Weights of a small GPT-style language model, trained from scratch on English Wikipedia.
Size: width 192, 2 heads of 64 (1 for keys and values), MLP 768 GELU, vocabulary 6632.
Training: 157M tokens, 4792 steps.
Each number is 50 + 12 x the weight over its row's rms, rounded and kept within 0 to 99. Layers, rows and columns count from 0. The size before them is the row's rms in percent of the matrix's.

# layer 5 MLP up, 768x192, rms 0.156, rows 149-257, columns 128-191
092:33 68 29 46 70 36 58 47 62 45 34 52 40 54 50 35 68 68 30 42 45 36 37 46 58 72 44 55 55 64 34 49 46 47 55 79 59 40 54 53 36 60 52 81 30 59 52 52 46 39 70 50 63 34 54 30 45 46 70 47 44 43 66 44
089:75 50 49 53 42 69 31 37 45 50 31 45 44 41 35 41 58 52 56 21 50 59 39 29 60 54 47 57 35 51 31 38 59 57 28 45 67 47 54 64 56 68 49 54 37 47 42 13 71 41 49 59 57 49 48 54 71 39 43 64 64 68 49 78
099:50 65 71 24 38 47 45 53 46 66 41 45 78 54 52 52 39 33 61 39 55 32 26 45 31 31 64 39 66 53 58 39 37 42 53 63 36 49 54 61 40 39 37 61 31 40 67 56 56 53 57 45 48 34 50 56 56 53 43 33 70 50 31 62
097:67 52 51 45 54 58 30 53 26 38 39 36 54 42 57 77 53 57 56 60 47 57 44 39 55 55 45 55 55 69 65 44 73 35 47 75 66 62 55 28 56 65 44 47 61 48 57 55 54 47 64 60 53 51 43 29 42 45 45 26 68 56 42 75
102:72 60 46 49 41 43 51 48 64 49 59 44 50 64 49 45 61 52 73 52 52 41 57 39 71 32 47 47 37 43 44 55 71 45 28 50 70 52 48 38 49 54 41 30 41 39 51 40 60 50 33 43 47 55 54 52 46 54 58 61 71 56 55 53
123:44 47 44 53 39 57 49 36 56 50 52 59 48 38 53 50 50 55 49 36 43 64 57 36 34 51 58 53 40 54 45 47 35 61 49 61 58 55 56 47 70 39 63 76 40 42 74 58 53 53 46 73 48 43 26 47 50 38 66 27 72 42 37 64
109:67 44 63 55 57 35 39 36 35 52 44 59 55 32 31 51 50 61 27 47 62 46 33 45 41 40 43 48 57 28 42 55 45 55 26 54 67 71 54 57 45 45 23 44 65 59 36 66 61 43 57 76 26 37 50 39 24 58 37 44 50 72 67 44
111:48 31 31 54 47 41 62 40 46 31 50 50 32 53 36 32 43 51 38 51 38 31 59 50 46 49 73 48 40 48 69 44 44 34 41 57 48 56 56 57 38 52 38 47 55 49 47 81 46 32 43 56 74 82 48 36 61 59 11 67 58 63 48 54
103:40 48 47 49 48 45 71 66 41 58 69 54 57 39 48 41 42 53 50 65 61 74 67 46 32 61 57 57 46 63 60 45 48 55 44 51 59 54 53 84 38 53 34 47 74 35 42 61 41 59 45 31 51 44 54 65 47 61 36 54 40 26 48 41
104:64 61 54 58 49 47 16 37 39 37 24 73 60 56 68 62 45 52 63 44 70 55 78 50 51 46 62 77 51 30 28 38 52 52 59 48 43 46 36 47 55 49 46 69 49 52 28 45 57 36 55 63 38 34 51 43 45 69 49 48 55 54 29 49
099:45 43 51 30 58 46 36 45 48 47 39 57 67 42 57 67 43 75 52 56 56 44 32 48 51 48 45 49 56 64 37 41 36 54 48 59 52 63 82 57 47 48 58 42 49 48 69 47 45 67 51 53 65 65 38 33 75 45 33 47 42 40 61 31
103:43 49 55 56 36 37 40 67 34 45 43 50 46 45 57 65 50 57 47 48 23 42 60 42 43 38 50 71 46 61 29 31 52 53 61 66 20 39 34 49 52 61 58 46 39 44 41 59 49 83 55 68 71 47 40 31 54 54 34 47 56 60 50 52
094:33 32 41 46 48 56 32 48 62 56 50 63 34 47 31 44 27 48 48 53 51 66 20 62 70 37 54 44 48 46 70 59 37 68 52 21 42 38 39 42 43 58 53 57 62 50 64 44 55 32 44 61 44 63 62 56 46 32 41 52 51 39 54 56
098:62 40 46 24 41 56 52 34 55 75 54 47 46 47 44 59 55 63 37 69 63 45 52 65 34 34 44 76 39 51 42 35 52 50 53 56 48 43 66 53 49 49 42 56 57 65 52 34 61 43 55 55 28 52 41 61 35 46 58 29 56 60 46 38
093:67 51 41 52 52 45 42 70 40 29 65 52 46 81 54 40 29 26 67 45 62 37 32 45 30 54 60 55 38 27 54 57 43 49 46 50 46 38 47 38 64 47 47 51 46 40 70 71 65 51 36 55 31 55 73 53 52 52 44 39 52 47 42 58
118:31 44 61 50 40 58 46 35 33 38 55 67 44 48 53 52 34 48 56 53 44 46 51 55 40 49 64 49 33 28 56 60 40 51 44 58 48 45 51 29 53 73 65 51 48 24 50 59 55 34 36 46 34 46 38 55 59 44 53 34 67 51 35 64
101:67 52 63 38 47 61 51 54 52 46 37 46 61 71 61 65 29 55 47 33 42 44 44 60 40 77 57 48 39 56 65 47 55 55 51 50 51 26 54 63 44 50 49 43 50 28 44 29 75 65 46 59 55 23 53 49 67 42 34 35 40 51 63 51
106:35 52 48 66 55 36 44 56 48 55 62 31 45 42 39 45 36 57 50 21 43 55 35 49 72 57 45 42 65 42 42 37 44 58 57 59 49 54 67 27 37 48 62 55 73 42 61 68 40 64 52 38 45 51 55 32 63 48 69 40 55 40 71 64
097:56 52 37 38 50 47 58 39 51 53 43 47 64 36 57 59 39 67 50 44 70 51 44 43 28 35 60 61 28 63 33 48 51 53 31 59 54 53 31 59 51 49 50 48 30 44 35 53 50 27 59 59 50 54 58 41 50 46 52 44 56 48 38 49
097:44 39 57 57 55 56 52 50 45 42 50 73 47 47 54 54 43 46 55 43 60 44 36 59 50 57 40 55 67 57 51 55 33 51 52 40 66 46 57 40 67 16 29 47 46 55 57 73 59 61 54 41 58 48 65 62 63 58 67 64 54 52 32 43
099:52 51 63 58 53 48 57 52 42 52 54 56 54 49 58 57 63 52 49 58 47 54 47 52 99 53 47 56 55 34 37 55 55 62 42 55 56 25 40 30 79 53 70 42 42 56 51 45 57 51 47 53 43 46 50 24 70 55 44 47 57 37 37 74
105:49 49 42 45 33 47 53 44 58 39 39 63 46 41 65 42 34 44 37 51 55 59 54 59 45 63 50 59 50 45 67 49 52 47 51 57 57 55 45 56 44 28 46 54 53 51 57 37 55 47 57 39 38 27 56 50 77 47 52 52 54 54 37 40
094:40 44 68 48 58 61 50 55 35 59 70 63 63 52 23 40 47 40 75 45 64 60 53 49 48 52 77 41 42 61 57 34 44 63 58 41 62 40 67 51 36 40 59 63 60 26 43 55 49 36 48 57 77 25 53 28 57 90 63 51 65 44 53 57
091:40 38 64 59 41 37 57 71 41 46 56 58 53 64 41 50 65 77 39 40 38 42 41 63 39 46 52 63 66 39 55 33 63 71 59 54 81 32 42 33 53 65 52 49 64 39 44 50 68 57 54 55 37 57 62 58 41 30 54 54 66 38 66 58
107:75 42 31 66 50 57 42 72 39 68 70 55 46 69 43 42 47 55 45 66 31 38 41 61 46 61 47 38 46 35 45 32 57 61 55 43 59 38 68 33 61 46 46 34 50 39 50 47 63 34 45 49 50 73 75 79 45 58 34 49 43 37 49 39
095:63 48 26 51 56 53 52 54 66 39 36 61 38 38 56 46 44 66 57 59 49 55 48 37 49 55 33 43 43 49 42 54 59 57 52 60 60 58 54 62 55 47 57 28 52 32 43 44 56 70 38 39 65 57 51 67 29 44 53 49 76 66 44 57
102:54 45 47 45 50 58 62 28 62 38 37 39 53 66 43 44 30 46 62 39 42 53 65 50 71 59 56 21 23 54 42 40 55 78 36 55 49 59 51 64 52 46 56 64 80 59 47 63 47 43 55 69 47 67 25 64 55 37 53 47 56 53 45 47
088:38 19 43 57 49 36 49 65 60 55 72 55 68 49 52 57 29 47 54 39 53 58 47 62 42 51 77 47 49 52 29 29 44 57 47 22 57 35 50 62 50 62 58 59 50 51 66 29 57 72 60 74 65 51 44 45 29 35 50 54 34 57 59 46
101:58 62 54 40 57 75 56 55 39 64 65 49 73 64 39 39 69 38 52 61 58 52 70 40 60 44 56 47 61 37 45 48 55 42 54 45 36 60 72 48 50 38 56 43 36 40 37 57 63 58 41 56 50 60 46 61 53 33 32 35 69 51 65 48
106:47 59 60 36 35 70 64 36 43 45 40 54 51 57 37 58 35 30 65 56 41 63 55 49 55 67 49 63 36 52 23 43 46 44 53 53 24 58 35 55 52 47 38 50 40 58 42 54 70 35 51 46 51 49 42 38 57 58 50 65 47 37 57 22
096:72 35 57 52 33 77 28 31 61 42 32 60 52 34 56 27 50 61 56 45 62 33 52 58 50 61 45 56 42 59 54 30 39 82 43 46 48 43 78 55 42 49 40 35 73 54 60 34 58 28 46 59 58 41 69 37 62 45 37 35 66 47 63 58
102:47 35 37 57 56 65 73 50 66 42 73 62 51 31 52 68 52 47 64 71 47 28 62 49 35 51 55 55 55 27 39 32 63 41 58 34 59 62 40 63 39 57 48 51 50 51 59 56 56 56 58 81 55 42 44 59 53 63 73 58 42 34 40 34
096:39 46 71 54 46 63 56 58 59 44 47 66 48 59 58 41 48 42 41 42 53 38 42 28 45 53 45 51 44 44 59 33 65 30 40 51 47 76 60 50 49 47 49 70 63 45 47 62 50 33 42 45 49 39 54 54 46 59 63 53 38 54 39 60
101:49 49 55 49 59 41 80 57 46 60 42 58 54 56 66 71 39 53 48 40 31 35 33 55 42 48 55 54 31 34 56 48 44 39 52 66 62 48 51 48 15 54 46 53 53 48 72 56 61 59 58 56 33 50 41 48 98 54 53 47 45 65 57 57
089:76 44 50 47 51 47 27 29 64 79 52 42 51 46 45 43 47 62 32 49 45 35 47 61 58 62 42 35 88 32 53 50 48 43 61 60 49 59 63 63 47 57 43 63 44 37 58 71 37 48 26 56 51 50 34 40 51 62 52 51 48 32 56 38
098:78 56 46 41 31 38 53 44 48 43 34 61 47 73 56 50 36 52 61 40 36 41 53 68 38 48 20 45 50 58 66 45 62 35 48 54 32 40 45 36 42 53 68 29 42 36 38 37 29 50 48 36 55 48 32 47 16 45 46 47 46 72 60 63
089:53 52 24 38 57 43 39 37 56 53 58 52 48 63 45 68 51 76 51 58 42 37 20 34 58 51 61 40 36 51 51 48 48 58 49 30 55 64 53 48 75 40 51 49 34 50 56 65 61 25 37 60 42 47 57 54 49 34 46 54 55 54 48 59
107:51 60 50 29 56 61 56 64 60 65 32 61 49 38 57 44 40 65 61 45 60 40 60 57 54 57 34 53 66 44 71 55 50 63 33 68 56 27 52 39 67 60 50 55 69 42 71 49 70 72 52 60 43 54 56 51 57 23 40 47 40 40 46 44
101:48 47 43 65 41 61 58 48 37 51 68 64 57 53 39 29 69 57 32 45 38 37 42 51 65 43 51 42 22 64 34 51 36 48 41 66 41 61 56 51 40 58 65 57 29 52 59 42 48 26 39 50 62 38 47 67 69 44 66 43 55 45 42 78
101:74 50 63 39 56 45 62 61 44 32 60 36 40 47 60 60 42 35 61 44 53 71 75 49 44 33 38 50 45 36 43 48 48 49 50 36 42 43 50 47 64 52 34 62 48 52 69 44 63 40 71 73 59 58 67 41 54 44 47 74 62 51 47 40
111:29 53 36 54 44 59 36 57 35 24 46 23 54 54 27 46 32 52 38 75 45 31 45 30 37 37 53 63 59 48 55 70 44 53 79 54 35 45 49 47 41 54 47 54 51 53 49 65 56 31 50 60 42 20 49 46 49 39 47 55 58 60 59 59
109:64 45 61 54 59 58 46 54 49 54 52 52 46 58 50 66 52 47 43 26 65 29 71 61 46 71 42 55 45 31 64 32 31 58 72 28 62 46 60 40 68 57 57 66 39 58 52 44 54 33 36 69 42 42 68 41 47 24 35 46 56 40 52 24
100:47 52 29 60 45 57 59 40 31 74 46 48 55 41 44 61 34 44 34 52 56 45 33 32 69 60 45 64 41 43 41 32 53 38 48 84 51 39 43 49 57 60 27 48 35 50 33 56 25 63 30 49 54 44 64 62 36 71 40 78 43 47 45 47
102:64 49 42 30 56 48 35 39 61 59 50 47 49 68 68 47 44 62 55 52 61 56 72 43 47 46 52 63 49 48 36 53 49 57 66 49 71 41 56 16 69 55 41 34 59 62 63 52 27 50 54 52 53 63 65 61 53 33 35 53 61 48 39 35
106:77 47 56 43 57 39 48 78 51 41 36 78 48 55 64 65 37 57 57 59 44 43 64 37 36 60 64 54 37 57 61 46 50 40 59 62 48 59 42 43 43 47 48 28 77 46 62 27 62 55 48 52 62 48 54 54 29 51 53 21 28 40 62 60
097:48 40 54 54 43 53 51 63 44 67 32 44 45 48 50 57 33 58 49 56 67 50 50 61 55 72 37 73 60 48 47 26 46 80 65 35 80 59 57 52 53 52 52 49 47 36 58 44 45 57 41 60 26 61 72 51 36 52 47 36 68 46 67 34
087:50 65 63 37 40 31 53 62 53 67 38 40 41 56 48 58 36 54 48 52 38 36 24 50 62 61 56 37 45 42 37 42 40 64 67 49 63 54 44 46 52 68 47 51 51 38 69 51 57 59 49 52 66 49 62 37 43 53 85 49 51 36 31 38
100:26 41 41 64 55 52 61 63 61 69 53 52 46 47 43 54 29 67 34 29 49 48 49 25 58 39 50 50 48 64 43 41 51 42 25 63 51 60 49 42 72 62 52 38 35 57 48 64 66 55 50 47 53 42 48 66 37 59 59 48 52 50 73 41
099:52 31 38 61 56 53 46 54 65 42 43 43 36 57 51 41 34 57 69 33 40 46 44 46 52 57 39 63 39 30 61 39 76 61 76 52 48 54 37 57 71 66 41 68 71 50 52 53 58 39 60 54 30 57 63 50 45 66 40 54 63 61 49 57
090:31 47 41 65 45 35 56 41 35 51 75 45 57 26 43 44 45 64 52 45 65 37 41 43 67 44 75 48 67 54 56 36 56 62 26 62 58 48 54 41 39 58 49 70 45 35 47 38 35 60 61 63 50 51 56 51 44 51 27 54 62 47 56 43
099:65 37 55 66 63 71 48 55 43 53 15 41 22 68 69 52 56 44 51 54 51 47 36 61 64 51 62 57 63 54 49 54 40 45 53 52 49 53 65 46 65 58 64 60 42 58 50 64 34 48 43 44 50 67 42 58 34 53 43 33 43 39 47 59
099:48 58 52 42 37 55 64 49 30 49 57 45 57 47 57 47 36 56 51 40 44 38 33 47 33 45 46 56 34 41 58 50 60 63 46 47 42 48 57 65 48 37 58 37 52 73 64 46 53 73 55 63 48 39 56 42 66 29 54 57 53 50 41 54
094:36 70 44 49 39 61 50 41 69 54 33 37 35 58 44 55 56 71 52 39 61 27 39 54 45 58 48 50 34 59 40 55 59 57 41 46 43 31 49 52 45 36 39 62 41 28 49 64 62 46 46 80 55 42 58 59 32 36 44 58 45 60 34 47
104:72 56 32 41 51 56 45 67 40 34 40 50 54 71 42 38 57 45 49 50 64 45 61 42 69 48 41 41 41 63 27 34 40 53 47 46 32 57 32 57 57 37 40 54 81 61 69 38 80 57 58 36 51 53 53 43 50 34 48 55 56 63 66 69
104:44 47 38 62 34 62 74 48 58 67 58 61 45 60 61 56 56 46 57 44 54 39 42 41 54 51 48 38 35 33 45 19 36 63 60 54 38 67 48 77 70 35 68 77 73 66 56 49 60 43 56 40 67 55 39 43 60 50 59 55 43 66 35 28
104:44 53 42 23 48 59 59 30 54 65 62 50 50 72 63 49 20 68 35 39 50 51 63 46 65 46 60 54 69 49 23 56 37 53 57 63 57 71 19 54 42 52 54 53 51 41 72 56 58 49 53 47 54 48 51 60 24 61 52 63 55 36 59 45
096:42 39 43 41 52 41 49 63 47 39 33 28 56 52 69 56 48 56 48 23 53 51 53 60 66 63 47 47 51 31 54 30 58 44 57 47 67 47 55 48 64 48 32 48 58 64 62 83 66 55 28 41 41 67 50 55 36 34 65 45 56 45 35 54
094:48 53 53 31 61 45 60 35 46 44 60 46 38 34 31 40 58 64 40 48 41 57 54 60 58 64 36 47 65 51 35 45 38 46 46 49 46 41 47 42 52 41 55 52 42 54 46 52 53 35 50 43 42 65 55 48 47 54 50 43 51 77 69 67
098:38 45 29 48 47 50 39 25 45 68 58 53 71 32 51 51 56 36 52 58 67 46 62 48 80 31 38 47 57 47 54 55 59 47 49 27 54 49 52 54 71 64 65 61 70 43 48 50 56 47 48 55 42 46 75 36 37 58 25 45 56 47 49 47
109:50 48 52 66 42 55 51 62 49 52 64 36 49 45 44 56 49 55 46 49 31 35 42 53 46 41 53 54 48 32 56 30 54 56 21 56 44 32 56 49 52 64 32 35 69 50 38 58 57 33 49 42 58 65 65 40 59 48 46 47 69 35 54 51
104:49 49 45 54 62 62 60 41 53 28 43 61 58 60 62 48 40 81 69 53 65 54 39 62 42 62 42 62 39 46 31 53 31 49 37 50 49 61 56 39 50 51 51 49 53 53 37 63 59 56 56 65 54 54 54 58 65 60 40 62 47 58 45 37
094:23 64 66 54 32 45 42 52 46 57 59 57 57 23 35 51 63 48 29 32 42 48 40 61 40 56 39 55 53 39 39 41 55 72 22 47 57 69 70 29 54 51 69 50 62 50 61 49 50 42 39 49 68 47 57 42 49 45 51 47 64 76 51 81
098:42 48 40 44 48 59 53 65 40 38 61 50 51 65 68 58 56 66 55 38 53 36 41 43 62 58 55 38 49 34 51 41 43 50 27 28 49 28 37 34 69 56 54 50 61 52 47 60 57 81 65 53 44 59 44 59 70 42 71 31 53 58 23 43
098:56 64 57 51 47 56 48 38 49 60 32 65 51 54 40 42 27 61 57 51 43 53 44 44 55 30 24 63 31 51 65 22 72 45 72 55 62 49 49 56 42 51 52 62 44 41 34 54 68 42 38 51 34 54 44 35 31 71 51 55 50 55 41 29
095:33 57 44 41 47 41 47 71 56 67 49 73 61 41 45 60 34 57 30 47 69 59 43 46 48 56 62 40 49 87 53 34 72 37 65 62 65 28 60 51 52 51 31 73 34 36 48 31 49 48 57 53 65 39 49 49 42 53 54 51 59 54 48 36
107:32 68 41 48 58 46 51 46 27 45 52 51 39 48 51 70 49 52 44 45 60 53 37 63 69 41 47 53 50 60 43 46 43 56 48 49 70 45 65 42 42 58 68 57 56 52 37 50 38 69 47 63 50 45 38 50 45 51 55 43 57 49 41 58
094:42 34 33 64 45 67 66 51 73 47 56 56 51 61 46 57 34 71 69 58 68 46 59 45 36 60 38 65 69 50 43 37 59 54 65 37 54 43 54 46 68 45 29 42 57 46 40 46 62 50 53 44 49 40 46 59 56 53 45 38 46 75 66 16
096:53 40 35 39 47 65 43 42 57 55 60 53 58 40 36 45 44 48 50 17 62 45 38 38 61 62 58 50 51 36 59 46 69 45 56 40 53 61 54 38 57 74 54 60 56 40 39 44 34 58 53 52 50 47 66 61 76 69 32 62 48 34 50 36
100:38 55 46 49 72 37 46 53 55 33 43 69 49 72 43 39 40 61 58 36 46 43 50 45 73 62 62 49 63 43 44 43 50 43 45 58 65 43 48 56 48 61 65 61 38 73 83 46 54 57 38 14 46 33 55 54 51 58 57 55 50 49 47 47
093:32 57 53 53 75 58 51 60 57 41 62 46 56 48 44 21 42 34 51 59 70 57 39 62 59 59 41 73 58 37 66 43 33 28 47 56 72 32 58 36 34 59 56 39 46 41 56 67 52 60 47 59 68 42 30 50 85 45 59 46 64 40 34 46
091:54 42 39 67 45 35 36 54 43 56 50 66 48 53 59 38 32 27 57 53 53 35 54 42 47 55 56 57 33 45 34 51 61 54 34 67 89 30 52 43 49 39 46 56 40 50 56 65 62 62 73 43 51 29 65 42 34 62 39 57 52 60 65 45
104:60 69 56 34 52 31 31 49 35 40 62 53 58 28 68 54 43 62 33 29 46 46 47 64 43 16 42 50 43 42 52 46 48 54 38 59 66 48 56 57 25 43 38 55 51 44 39 68 16 51 45 30 30 60 40 44 45 54 33 46 61 52 42 52
101:46 21 33 55 63 47 52 38 61 47 31 54 27 57 42 38 53 71 65 28 41 53 39 46 39 42 73 62 46 62 49 51 48 48 40 55 57 41 46 64 33 42 55 51 47 70 48 43 70 70 36 45 39 42 30 66 65 39 53 26 48 61 68 62
107:77 27 53 37 63 60 71 36 44 45 81 49 58 59 46 42 38 50 56 50 29 69 29 58 46 42 34 58 65 45 46 65 55 74 38 55 56 53 28 48 45 62 41 45 58 54 67 37 53 54 44 32 51 61 37 60 59 26 55 61 49 55 43 52
105:49 40 71 63 65 54 60 61 29 48 50 38 45 55 54 31 48 78 54 49 50 54 48 31 51 50 37 47 54 45 54 58 56 76 51 53 43 48 59 62 39 56 79 21 37 36 57 67 49 50 42 47 73 35 55 34 39 46 58 42 65 33 49 24
096:66 47 53 50 42 23 39 58 41 67 56 53 43 56 72 52 25 39 47 48 62 61 41 37 52 62 26 49 61 36 60 23 54 37 63 58 54 39 59 48 47 43 49 41 35 53 65 78 35 49 41 42 52 55 44 48 26 51 28 34 67 50 44 35
111:32 52 33 67 38 51 57 35 31 40 51 59 60 36 58 63 38 51 48 70 16 66 59 37 45 38 49 51 49 43 60 48 58 54 39 54 41 66 51 61 54 62 27 39 46 49 47 47 44 15 41 45 50 66 45 50 54 67 35 40 47 65 71 55
103:40 11 50 45 63 34 77 50 54 66 56 63 44 42 49 32 54 34 72 64 43 57 53 41 57 64 51 61 42 51 30 39 57 53 51 58 41 27 24 70 60 57 36 52 44 38 54 61 64 49 53 44 35 55 28 45 70 38 62 51 52 51 49 52
102:46 85 38 42 40 49 48 65 61 45 47 43 58 67 38 58 50 45 63 66 67 43 38 50 33 68 38 39 50 48 51 39 35 19 53 72 49 55 44 42 55 56 82 39 73 63 48 74 50 66 57 48 86 54 30 33 30 63 37 59 56 37 47 63
102:71 44 59 34 52 53 22 62 60 61 49 59 24 44 35 57 49 69 53 33 55 48 55 38 52 52 58 55 39 64 32 48 77 56 38 42 61 64 40 47 53 73 51 61 79 55 48 38 53 62 56 41 59 27 50 48 50 61 55 52 77 38 68 47
103:59 38 41 00 70 63 74 38 36 51 56 64 56 33 41 54 51 52 61 48 47 42 34 52 48 50 42 43 43 25 60 56 37 42 51 73 44 45 42 55 67 61 64 46 35 34 59 69 65 47 47 33 63 26 59 56 71 55 59 59 58 29 42 34
106:71 60 52 51 36 38 42 49 50 55 80 52 35 58 48 38 51 66 44 35 41 51 46 60 57 47 29 81 46 47 53 53 33 78 58 75 80 44 70 56 38 40 58 79 46 47 45 33 51 45 63 65 49 52 52 41 59 57 40 56 48 48 56 62
101:47 45 59 42 47 47 51 57 69 42 56 70 42 53 53 42 50 64 48 47 58 46 61 59 64 78 49 60 51 30 41 43 55 42 48 58 75 36 45 55 57 37 36 52 32 51 51 57 54 28 48 69 45 47 48 66 42 44 26 54 60 57 48 62
100:54 58 54 22 58 50 60 44 31 40 59 36 44 56 42 55 30 60 45 55 53 68 55 41 70 69 39 50 38 51 56 55 57 64 42 33 45 48 56 42 59 38 44 42 54 39 75 67 46 38 56 60 21 56 41 54 45 36 45 52 37 42 57 56
098:65 63 56 64 32 57 44 52 57 47 52 58 33 53 47 41 68 54 56 48 54 10 39 37 50 34 56 32 31 42 82 34 46 49 61 36 55 46 54 45 53 42 50 66 56 43 56 58 62 54 58 45 57 30 51 51 85 55 46 41 61 60 66 56
099:45 64 53 44 24 47 62 40 49 49 48 46 50 50 46 60 32 33 52 72 57 31 68 37 57 50 47 45 78 58 50 48 59 50 55 57 35 65 46 55 41 53 59 51 59 41 51 57 52 48 71 49 34 42 52 44 52 23 45 43 59 56 80 45
095:52 50 42 31 34 45 53 53 48 46 70 65 56 68 47 85 31 45 59 58 49 36 36 65 62 60 52 55 41 39 55 56 35 41 63 52 68 54 58 74 71 22 60 47 72 57 44 36 59 42 56 60 63 39 45 40 55 36 63 52 27 38 59 38
111:56 46 48 34 53 47 55 54 42 39 43 75 49 46 33 37 47 34 65 57 61 46 35 35 51 46 62 53 54 48 57 58 22 57 64 42 46 56 39 46 61 63 57 31 35 47 72 46 48 41 62 64 60 50 29 57 46 30 54 32 59 47 37 55
091:54 30 40 43 40 75 58 73 47 58 39 66 67 37 41 47 70 24 30 61 40 47 34 36 53 51 45 56 48 45 35 68 42 54 46 49 63 57 57 61 52 78 62 54 40 53 45 51 75 48 50 34 33 60 35 55 48 35 29 55 35 57 52 51
117:65 52 53 57 61 60 55 54 31 64 53 61 62 74 55 49 57 91 53 41 47 57 51 47 59 48 56 59 53 51 46 44 40 38 47 58 44 60 54 48 41 41 54 43 50 55 34 48 68 58 33 50 48 54 38 32 48 64 41 59 38 42 52 51
093:49 51 56 51 54 55 55 65 62 46 50 28 37 62 43 36 47 38 62 45 71 49 39 20 54 51 31 64 53 72 57 37 34 69 41 50 66 61 45 44 56 79 31 47 51 44 66 55 47 60 61 64 28 27 37 62 66 42 38 49 56 61 26 43
098:56 38 52 59 63 48 61 77 50 60 65 52 51 55 37 62 49 24 53 56 43 40 62 42 73 65 71 49 75 37 52 48 49 66 59 41 43 47 38 40 43 59 50 41 56 41 48 63 49 45 54 65 60 47 63 40 45 56 64 43 42 52 44 56
095:54 37 37 39 49 66 51 55 30 46 40 53 42 57 68 52 43 53 83 56 49 55 43 64 69 31 29 47 55 53 35 56 68 45 23 51 53 62 51 44 40 58 30 48 75 51 76 30 50 49 55 33 43 59 52 28 75 34 39 37 48 47 66 66
108:52 43 62 42 39 37 45 27 69 29 59 33 58 35 37 70 57 52 47 57 38 43 66 59 46 44 48 39 46 43 46 48 49 71 41 29 38 53 58 50 62 40 43 49 49 30 45 51 56 55 75 69 42 43 37 31 56 59 29 34 45 52 34 42
092:44 51 42 68 46 53 51 43 36 53 40 39 35 75 47 33 45 37 50 48 48 34 44 67 32 64 32 77 66 80 64 44 48 38 47 79 59 48 66 44 28 49 35 35 42 59 70 36 53 30 39 46 66 46 45 54 49 40 30 55 32 53 71 50
103:70 59 38 30 34 71 50 32 49 54 40 43 72 43 47 77 37 39 45 61 50 15 40 45 42 50 36 39 64 41 43 38 44 60 47 53 55 64 69 51 60 54 38 41 64 53 71 39 56 40 45 74 44 43 42 49 65 28 50 48 34 57 48 46
106:61 69 54 59 57 87 50 60 62 63 55 41 46 65 54 43 41 67 70 40 67 39 50 62 56 75 51 42 46 55 44 58 42 49 33 51 46 30 76 57 62 52 47 51 50 39 26 41 44 61 54 58 34 36 61 49 50 52 34 44 67 58 60 33
092:48 52 40 54 58 52 44 46 43 41 55 59 41 66 34 58 37 32 63 58 63 52 59 68 49 55 49 56 24 70 39 64 63 53 36 58 60 35 65 49 78 52 33 59 67 44 43 54 35 49 52 60 26 54 39 43 58 20 69 63 63 54 21 50
094:54 46 67 47 41 42 54 47 54 39 48 32 80 85 41 64 38 69 46 63 69 40 43 65 68 58 27 58 51 62 59 47 55 59 33 58 66 47 46 64 56 43 35 48 67 56 69 64 44 62 56 49 46 29 41 46 55 54 44 37 52 36 43 55
099:51 55 50 76 65 47 70 48 42 54 48 41 54 73 64 49 58 49 66 42 54 36 33 42 29 53 33 49 50 54 60 41 40 80 51 37 43 41 66 48 36 50 42 54 46 45 52 62 47 68 91 53 51 62 54 30 35 64 39 44 49 54 54 40
113:43 57 45 26 74 55 45 66 44 32 61 82 64 38 29 41 31 42 57 38 30 30 40 57 43 65 40 67 55 39 57 54 55 55 53 49 59 48 65 54 33 58 56 40 60 59 59 59 70 70 54 41 37 49 45 41 46 49 59 37 31 52 67 43
118:49 55 38 54 17 40 54 31 50 53 42 54 32 50 52 53 43 54 65 48 45 64 40 55 54 59 41 48 54 52 42 52 51 28 52 51 72 29 45 57 59 35 41 63 42 61 52 60 59 55 58 68 70 62 34 47 50 43 68 36 82 38 69 50
106:59 28 42 19 35 43 57 50 32 68 43 53 50 54 58 59 38 33 44 54 54 49 20 59 59 29 28 40 49 34 33 42 62 48 53 34 37 45 62 57 42 59 56 42 50 51 47 71 50 65 54 59 57 32 24 56 69 36 50 56 70 54 74 47
101:37 27 40 48 54 27 45 48 41 67 41 49 64 38 42 52 58 55 55 47 23 69 56 39 38 42 43 57 57 25 31 48 50 58 42 49 50 32 53 56 53 82 61 23 42 41 48 38 33 34 66 60 47 47 48 69 32 53 53 45 73 47 48 41
092:50 47 57 53 44 35 43 41 48 37 57 57 65 52 57 54 47 77 58 62 65 42 55 49 64 31 31 55 48 61 70 20 51 55 66 24 69 42 36 54 39 50 44 56 56 37 40 56 21 48 62 54 57 51 56 49 69 40 22 38 37 52 51 36
096:48 76 51 39 55 39 49 46 62 50 48 73 44 53 75 55 41 50 56 53 62 46 34 57 57 77 34 60 58 43 53 36 53 43 40 49 34 53 62 47 36 17 56 54 52 49 49 61 83 37 48 13 53 40 29 45 54 38 50 44 64 44 46 67
100:55 55 32 48 54 53 18 37 56 60 52 83 59 55 44 37 37 70 38 59 53 52 41 66 44 48 63 50 51 66 54 54 55 51 76 68 53 58 42 79 49 57 57 54 38 33 48 53 38 40 35 49 58 51 42 44 59 42 60 54 27 56 52 41
097:45 49 23 55 51 57 54 47 65 56 35 35 54 56 52 42 43 35 32 54 56 30 38 42 59 51 28 46 48 28 18 49 39 27 27 65 51 61 49 61 52 41 52 42 55 39 54 61 52 52 46 72 58 67 59 45 30 58 28 57 46 62 41 65
100:28 48 78 43 61 73 61 51 51 53 62 42 44 68 50 67 58 61 48 64 46 45 54 74 55 40 52 43 49 55 30 38 48 42 60 64 55 40 40 67 65 51 73 62 46 42 46 68 49 53 49 47 61 53 38 49 45 51 40 57 31 39 36 44